{
  "d_model": 64,
  "tie_embeddings": true,
  "lr_head": 0.0123
}
Each number is 128 + 24 x the weight over its row's rms, rounded and kept within 0 to 255. Layers, rows and columns count from 0. Numbers have three digits each. The size before them is the row's rms in percent of the matrix's.

# down: layer 2 MLP down (transposed), 256x64, rms 0.0599, rows 44-90, columns 0-63
# up: layer 2 MLP up, 256x64, rms 0.249, rows 45-90, columns 0-63
down44 064:117100174138123138148159120112136152123086128100112132100110110127131157139113101119111164131080090190140153182124183122100131138137099091152138119125099140141136099128109148142155164115127129
up45 141:150135086100111137042131122122135141120163132090122122146109074119117154115110147120124137130144151117149118138137100153103124130122162174136131103149114150099128140132194118138141090113097111
down45 177:120098096127100105126130127146112092144135132134128113158106167081131131159115106110140134165147074126125145086162116098104133127127103183140120178159096146106149148121159109136164102125151148
up46 100:117139098133127132128134165076136158115145090127133122106089128151111140135108120151128137128137110138106171094115098144132138105152143153105062101126181122097136150152115159149111111127170077
down46 071:099124183151149105126140112151090132152149136159089143175177138093145107134098105091140090122126163128119123116161105125127128129119128143119154142108120095115137085106181124137125144110104169
up47 099:169161113160140101131120156139134124134117135130146072087145125101125163099095133128123146093147108123123138106138108139125106128126125116192145164141112101131042151116128131100113134128130163
down47 103:109157118158097146101110163122156093137142129140122129144150094107125109118148155122123106083103130109109147141182097042136118118140135144120114135148112176144122147152140119144144091160120107
up48 090:170127157126061147109123120131112106146120138181140146137114122181109137123141134114104164070106149109105130116128116192092136134139124140105123111127148158143106132147103115082128120156139122
down48 090:102132149143164104140145092124111095123112154144165141131149144158152161163117093124117158144151036131125117102134114100153086124082131105133114126142120134126108109166107118152147106118137134
up49 116:202165161138152126105163156120114192126115136100144131132181145108138121127112144124157141125117113111117103115139087132152158138148128104129125128147108124120193140160143128111129091136102111
down49 132:144143163137084132150139143153141153121133075141066144146148165123182089140112162147112119089130086132141120114163106139133124129101156141140116144118117121129139139130113071102158127163109130
up50 089:159123123128143114113104153148109150159120142137106116153102149109052127113101154127119169108102130114141160111120157128089140106162095133100139140136113120128164154148147128068124094129127179
down50 065:105130110159134129166130114127125127117141125064152129117175075168181126134148118120147113127155128076137124132127097140148126118085175133136116125107151162130087135126113101166126136125087114
up51 083:111160144154147091142113157152136065066126123158134166150147142121148099110134117063161154127135123119153134105114132138104141123118147094166113105089124101141153140124138145161108138147126122
down51 072:131137115083114138128135112107118169131159114085137102140130121150127180133122142127160135114134157111149123159132140149162137137170130161081143138102123138101110130137110109041133082141124152
up52 075:121089160151166121167118117128107127155150135143112147157110144108106169082130103132132091108078151088115150137135137160128140094153139122080098111107122120135114159151118130161138092162091126
down52 070:110127073112114150088149135082122120126103134129156129156140102130125137107105141148131087180147150170134127154117100116125123181098104127154156115133129097134158124099134067145124132136157165
up53 081:165128099136169127124118093099097113157119128094120167122119128102109123127113133139176130086089131098090174115104109122113146161113162155111139146151122160115141115084132117131101125149075105
down53 084:139104128124127124136070094136121052113112106099153141133143106105137129154155141094063099135147127150141125128126128144123163128120126076096121128162130118127102164105143146130164118132095154
up54 108:119137165143109170135141112151100195116139103120151140113152137110153151079117107139155125112125113130144128114211168076135141123140124086124132110148141113141121109090117116145137122138106127
down54 099:118143109137140151119153103113118175098117101147087128094114095119136153136165099127114174167144131129112157141112171165168068103142121137134148115123141152095143171144132120099142102147114124
up55 104:131104139150126135142143125148132142121092151156076097109169117110149158106108131103160112148133105148140116146097147125094052134076136112123127140148140135140104140123110106169115074130148103
down55 116:114152165118124190075126152168161131119136141105123112134128099129133113156134153140142111178109106116097132149124102181134138094140133166098123101108129111163127158090118130088126112128154106
up56 092:109117120127141088121182146125110121159110164129159140103135153138108151135135125116145130152122176095096150110113132218108099086135121096132168139121127121146103110146112130097121138152114143
down56 079:118161128138137127136064145139110094070126082118114129122113119128133164116117170132067118127186103122130137149102156100158156132123143179126103132107102121165127135127125102135131114145138114
up57 123:135152134157139147126137105095113107131107115109138130128111113082139167142084136140130124123109097155113129172147143138169068093071077145125133125164121153116110173139102145112114114136099141
down57 137:141162165126154108141109114128128142119147142145188081140118113143119109127142073144164138139131185173175130170148126132119112121138135142143148148142082134121130133168127100105135156105160139
up58 093:152104159137198150086166134158133119124119135096100171141108127128139076125123135113129112136111134175104134130105148099144139120159089155162116167137085125140097126156155134107118146115133138
down58 094:126134152161107138081133161102138121151110076125108159094121097140157119111151134124134138139051143134119148103084106144138141107151163154142164122107137145158163123131139101141092127131108099
up59 079:163081184122150132137135118128122115094123122126156147128125062165114134116124096129136085136122127118076167124134121106154129165117130129048122164122128100129141106138121123108124124158139134
down59 081:081118134114098133085122123118110185120143134110144128110106177131103161145104108149168143095154113160137126126062128150131113124116111140146146142128110164157120087114133083102123121142130164
up60 093:130131145140103161136154132162143148113094106095142138129124143111118187086123119136075084125127131140160148115129103102128146155125100134097132098102132145093149122158134169094133089154150174
down60 093:095133170184153127152128148119074105099144103156141099101119084144144167119161134129151118125170134151091182156114102163097116128142128124130111135140106125134140140131123169123112097125113146
up61 086:186137169154158111120129145111150175107118161135150132122134107144090175134153088162099093084133128121125143159163143108143125135124131152139105133114139120142139135087138119117074145130144169
down61 101:166097128093115120140144136085171135166146100120103098151122126144133098109124093174095109152154088118118121136166151093110158147124130142137129142146124119151173142117082130110130158172156125
up62 092:128113117131122108081148102162151066138152141115139161104139112106140132134120127123142154078112137157161133081154101125105134157159129138118084097116133146098144104137104151128078094122140096
down62 101:105156159136126141102143148140150087116162130132107103104146137173137137152123109124118171130124112151114138137138135154136085105182131144131107110119107137147115080141127146069078119186147114
up63 133:108171147120167142098137140133145123148097164107111124117119147127113140100088166132169119125126061163144097135109124096131077130123093155143126089109108127143107113155097118119102129101162145
down63 152:141124132151103165152107148143152143119101141117123150098123127126126179177074174138063096106115090116133102085119110102126151126112152143094118087118143132148105124124133124136142158142148116
up64 088:134112153177067148113145102127124126138159136147171156117127135123128090082103164148113160076120155142097159119116111162141111120115139152126098131115137160109101131158091107109107119093128123
down64 080:123127175157131163094155081132084141125078152161128112121116120107140107187124111137125130119113121119113142162078118100096119119111118134140128140087128144132125162124143136120121167070105103
up65 096:113143173096114122125162135106142094133134148122125122137164089057130132137111130153114143144150160150096125129136146142107089175112134089124171098139103168125080120106125146129134157127124163
down65 089:142158119116164109127119104101116110124098174118144101167154173147162142170143098120153103120122101141135152145138114068171123164136096132111116117137136113107127104065132118100132123116124156
up66 129:108111090113121141134122141114150184133091119129093138117101149161101149153085171106112099162127129170124128114094123101109136149106072137150157098137136116120108133136097116144157142081157133
down66 147:100130137155112101121115134172147139145135135137090136131110126161110117136077074144117180102170162138098136111137105103099139113107123126142136121137124160103082119126107124152164155070106136
up67 091:107130084145161115110128089177154186150123143111124116108152096122181125128099128120137136148113117145117125164169150163136115117124092117151150137102175165119143149128135116141088093142107116
down67 088:119134113096122167086122129127163100144141113102128150142127116162187066107136118159133155130129146150122140120119104161153115121129114162118117123150114141108083097114139099083120080134093159
up68 108:116169116168128109109143152148157133127134170132140139132107141138093121127121108078105122110119136053108108120085150157131115153129120099157165112112137108124156122144154125137080187146130124
down68 079:128077129104147140154125093126116115108136133105124113141146105093174170118152154153156178150152112167156115149179134143099161110122143140119090112129118110107122116112092122130152076126113151
up69 083:141143175124097146143135127095148112057189126105139118081131162093150146168120109125131129126122141109120116112154132113131141109133125142148049119152122133100104119111128095127113151125141119
down69 075:128160152162136157096085085109134101096089124149115151157137157102103106146166074109125138153134117138128168115140119146148123118149087159138125132150122134080132138161141138093133142142125174
up70 091:107105135130126152088139159138172134114109110132092093136156122148073133103144133076146136130139147113149140086187121130131131155163138136080107131095123172174118132132118135137138132127169121
down70 088:135152101141167094137136080096134126134099091153119098142163140104135123175113156115124126149144147138091155106120166082115144138096145145109134163104117095131158123108172151138082151122114120
up71 119:135135098170120095112127131112149119100139178137129145122123151166074128113134126155144134137091164120115144139125115123118103145133109186104149209145092125109144136102106117114133165158121135
down71 120:087102171120121153122147120085073162120134118129119103109160153134118135132088134139119161115100133108137148136112130143120089105151151160106158145140101145108156155109073129164170165134142116
up72 094:139103142117076153120127153114110130151155126098089112123150148105134115141149136125121127108139102194161147133112096106149166127127144153108134143117111127148110141132141117070117096142119208
down72 076:132180123150146139146174111102086130110138131154112133135144143166147153144116119097136117119087137070105130128130183134160158118143091096153123110152130129099126085126118150145115163114095106
up73 083:191147129124137141126116147178124128104131110151102080135142103137142158078152147109137124067163125095121096157158147137124147109127145147112119154151128108100107112128136160118117182128150120
down73 095:121104111141113163142092101119124082122116084107109093133102128187144142097122152155112188119154095139098131162150145119133181146135169127152110142136127125136133163127098124152149112115148126
up74 098:163167133143157142129171100124169145116127151125160123078109173120122109092144154096157126126107159112085114134093166129088076113123116120140157109114089106129130091127119141120145112129139128
down74 107:154099173166099111156136099146085125119150148111158154132156151132144105143183136102124097127163162128083165126144109133124083089111118136139097121145118127141160136110130119150149108124085119
up75 144:123117097149130129019125114157161158096141125088126140109132131130117119102081097122139154152109129129149100106126117111143123132122121161156160136144182139128132138122144137103120124103109146
down75 136:099118140106128137120133158150132141103161117133188134122164133148101186114119093125130145136104127137166067134113125124116135071163123105107153136127176126163112140106132114111161125121151162
up76 095:142139189096139171170136127074106143121135112124139096116146113103152128126139131155124159116137112155119185089119160110127120151143141134135116141092130140125084158139126155167172117107160123
down76 077:122134130120197099089120113162154158128107119155108103144164150115107138113126115108151104110129162131117149105134125193121100141139096106138171117167132096129141153085153141103140116114097138
up77 080:202128153144118123117122169176155163108098131152143109129142163143100095118078156148117137111144145167119153114107134099120106141130108137116133132100154124098131069138118140097131126125163121
down77 074:123190138135095140138084140153140138147122126096142112128188112154153109127104172111111132119172153139058147158106134138161128093110156120151155141109125133141128099126146103129125130106103114
up78 110:122136137091132122130117093130119139112096126137152124131112140109130112122096192105133126082152083162141121124156130154126176148146085125083121096118097132098134091114141127153126096096144180
down78 122:117116133130138142114089111132118149115085116157125119133122126153079123102120164118137110141160086130090151070138126152148140124154137114091133083122143191133159144168147099108139106108149158
up79 071:158137153111185190133159131147114139138127139079114117123122146109111115130118143111143124156161154064086144088122088132111138119131144141111100095107128157149158094150135109125104136135157120
down79 058:100105085152110122175116144128130121119106109124124122123106140130145123139193108094138141137123151169162130210141123160108157121143134122133153136127121141097108088148143068139109127128108132
up80 103:101132133110135118162178107111080114082174110089101142113122136188124113153084103098144149132145125116136129103134095159134116135119141148114129123082136118153137144107150102140159164097128133
down80 121:133141092134139134118102111123107084109180128145166102149147136141143117143091132091165142149110115137128140113136161193151141094135119112143106166150135137131078109124120088091148115134085126
up81 082:107131109159092080127115130145163114119179146127122126083117148145127098152129113084115092141176133117132108133120124122173140144121124100130096167112169139127151172175144149140111092145130118
down81 069:127163169132156153133135119132116166158114162121099171120122111088141094101103141141151152125074129096133162109182177114116145134099135104107155146085127135126132105129097127140127121090123116
up82 093:185125107121142087156121100141168134111128123125154168138154099099117131110132115157162142127130144120164093115151088154121150142149122142125109173155122170092114096139117116085157134148128172
down82 097:121145146154116123166118096158158129139148118150133143124147130106163092131146152131125154090100125121111138079107119085141125129115140071134149149154153166145099123159112165171141082119099096
up83 077:124099144130145141100093108145090117126126134117156116143178103114133120109110118157179142041069128133093161151139130145128160148157139111106139115141110135119119149126130137143090114109105133
down83 085:127142117143090124133081117137099062160109101112160090141148162122136132164143171133077099130119125117107131124117130122074131129117133123125109154156169141105140162108126138144127143126143073
up84 120:103125170081130114146137149108140117135117162101121156128087158116150133117101143126125156107140112110183109094094113157131141146188147139164098107100112156132123113131154171145106109094111132
down84 131:112150122112126110152103125117154069142112175115129163163161163146136127111120135180140162116101125152137127126131109124188180121162137143095099103116122121150130116152146140092161104114140134
up85 093:131110111148185168098168111144149186136151139109160102121115176141103147145109115125146138139119144071112139142114127137173104126161149122103151121125157140126093101135091144119135106114142096
down85 070:101101165135074116126091149130109135125116109123102142134126121136155153113169174137084151150122137173130095136145128132080155133131100146149162159108136114132111152121143111169106179115120163
up86 092:110120132114130187127150112130124095150140111130104128116108143133142141153136082127139092164106105092122116124172107121167133169105154175132129129149107140119074155157180122085121097139125133
down86 098:153134157129128140129122118134100137170086107164158142109126138154104106126083107143107100124123112105122161131053123080117150117165125117156148154135082142166143116168109135144107098129123121
up87 116:073139103100157146118136107134123139146177155095140153100133138128157160108104161109185166120125118135127108130093105101158075114138104157141134132161138112144090171118144123125121154146141132
down87 111:102144182097132130116129138128070140160134121106122171074173088109134144107100127147115145109111146120116136128161135105139097094145115151133166162141136131141164116147103115145113165165142107
up88 078:124145150129108176113145122134135113100158120055067121126135112074148087149155104144132128118135113138108151096133135170142163146100121129115128123109109113159151089152125119107137146150149157
down88 075:158136140138148105119139108113116106105119180125107128124121184106154182120120104107158153118131140111153111154148160126097129140163122085108159149161114113105123098121087083158159134118165131
up89 121:125122119155154141128144162113145149127092150123161111109124161171121098116126131111190097157142117169160113132106119115139082118119093153167132147142131104122169136117095120197125146121129120
down89 119:135115133158137164123128166139149109119116135102142123131092125116086111107185137105093094116126165144109140070101154166172137127166143143131146149099087129112113169111114135092131116139157127
up90 114:152160136040126110130157160125110111114141107158125134137112114147152144129149103108098153137141177174127132135148146138155130134146166110132084175132130126125115153149115146182150137136135121
down90 108:147158114082133124124120124183128146118134136139101139150105153106135159126072115138108087107116166143080122072125114125162074117117157124153124126104108125137121127141148109136105124159142179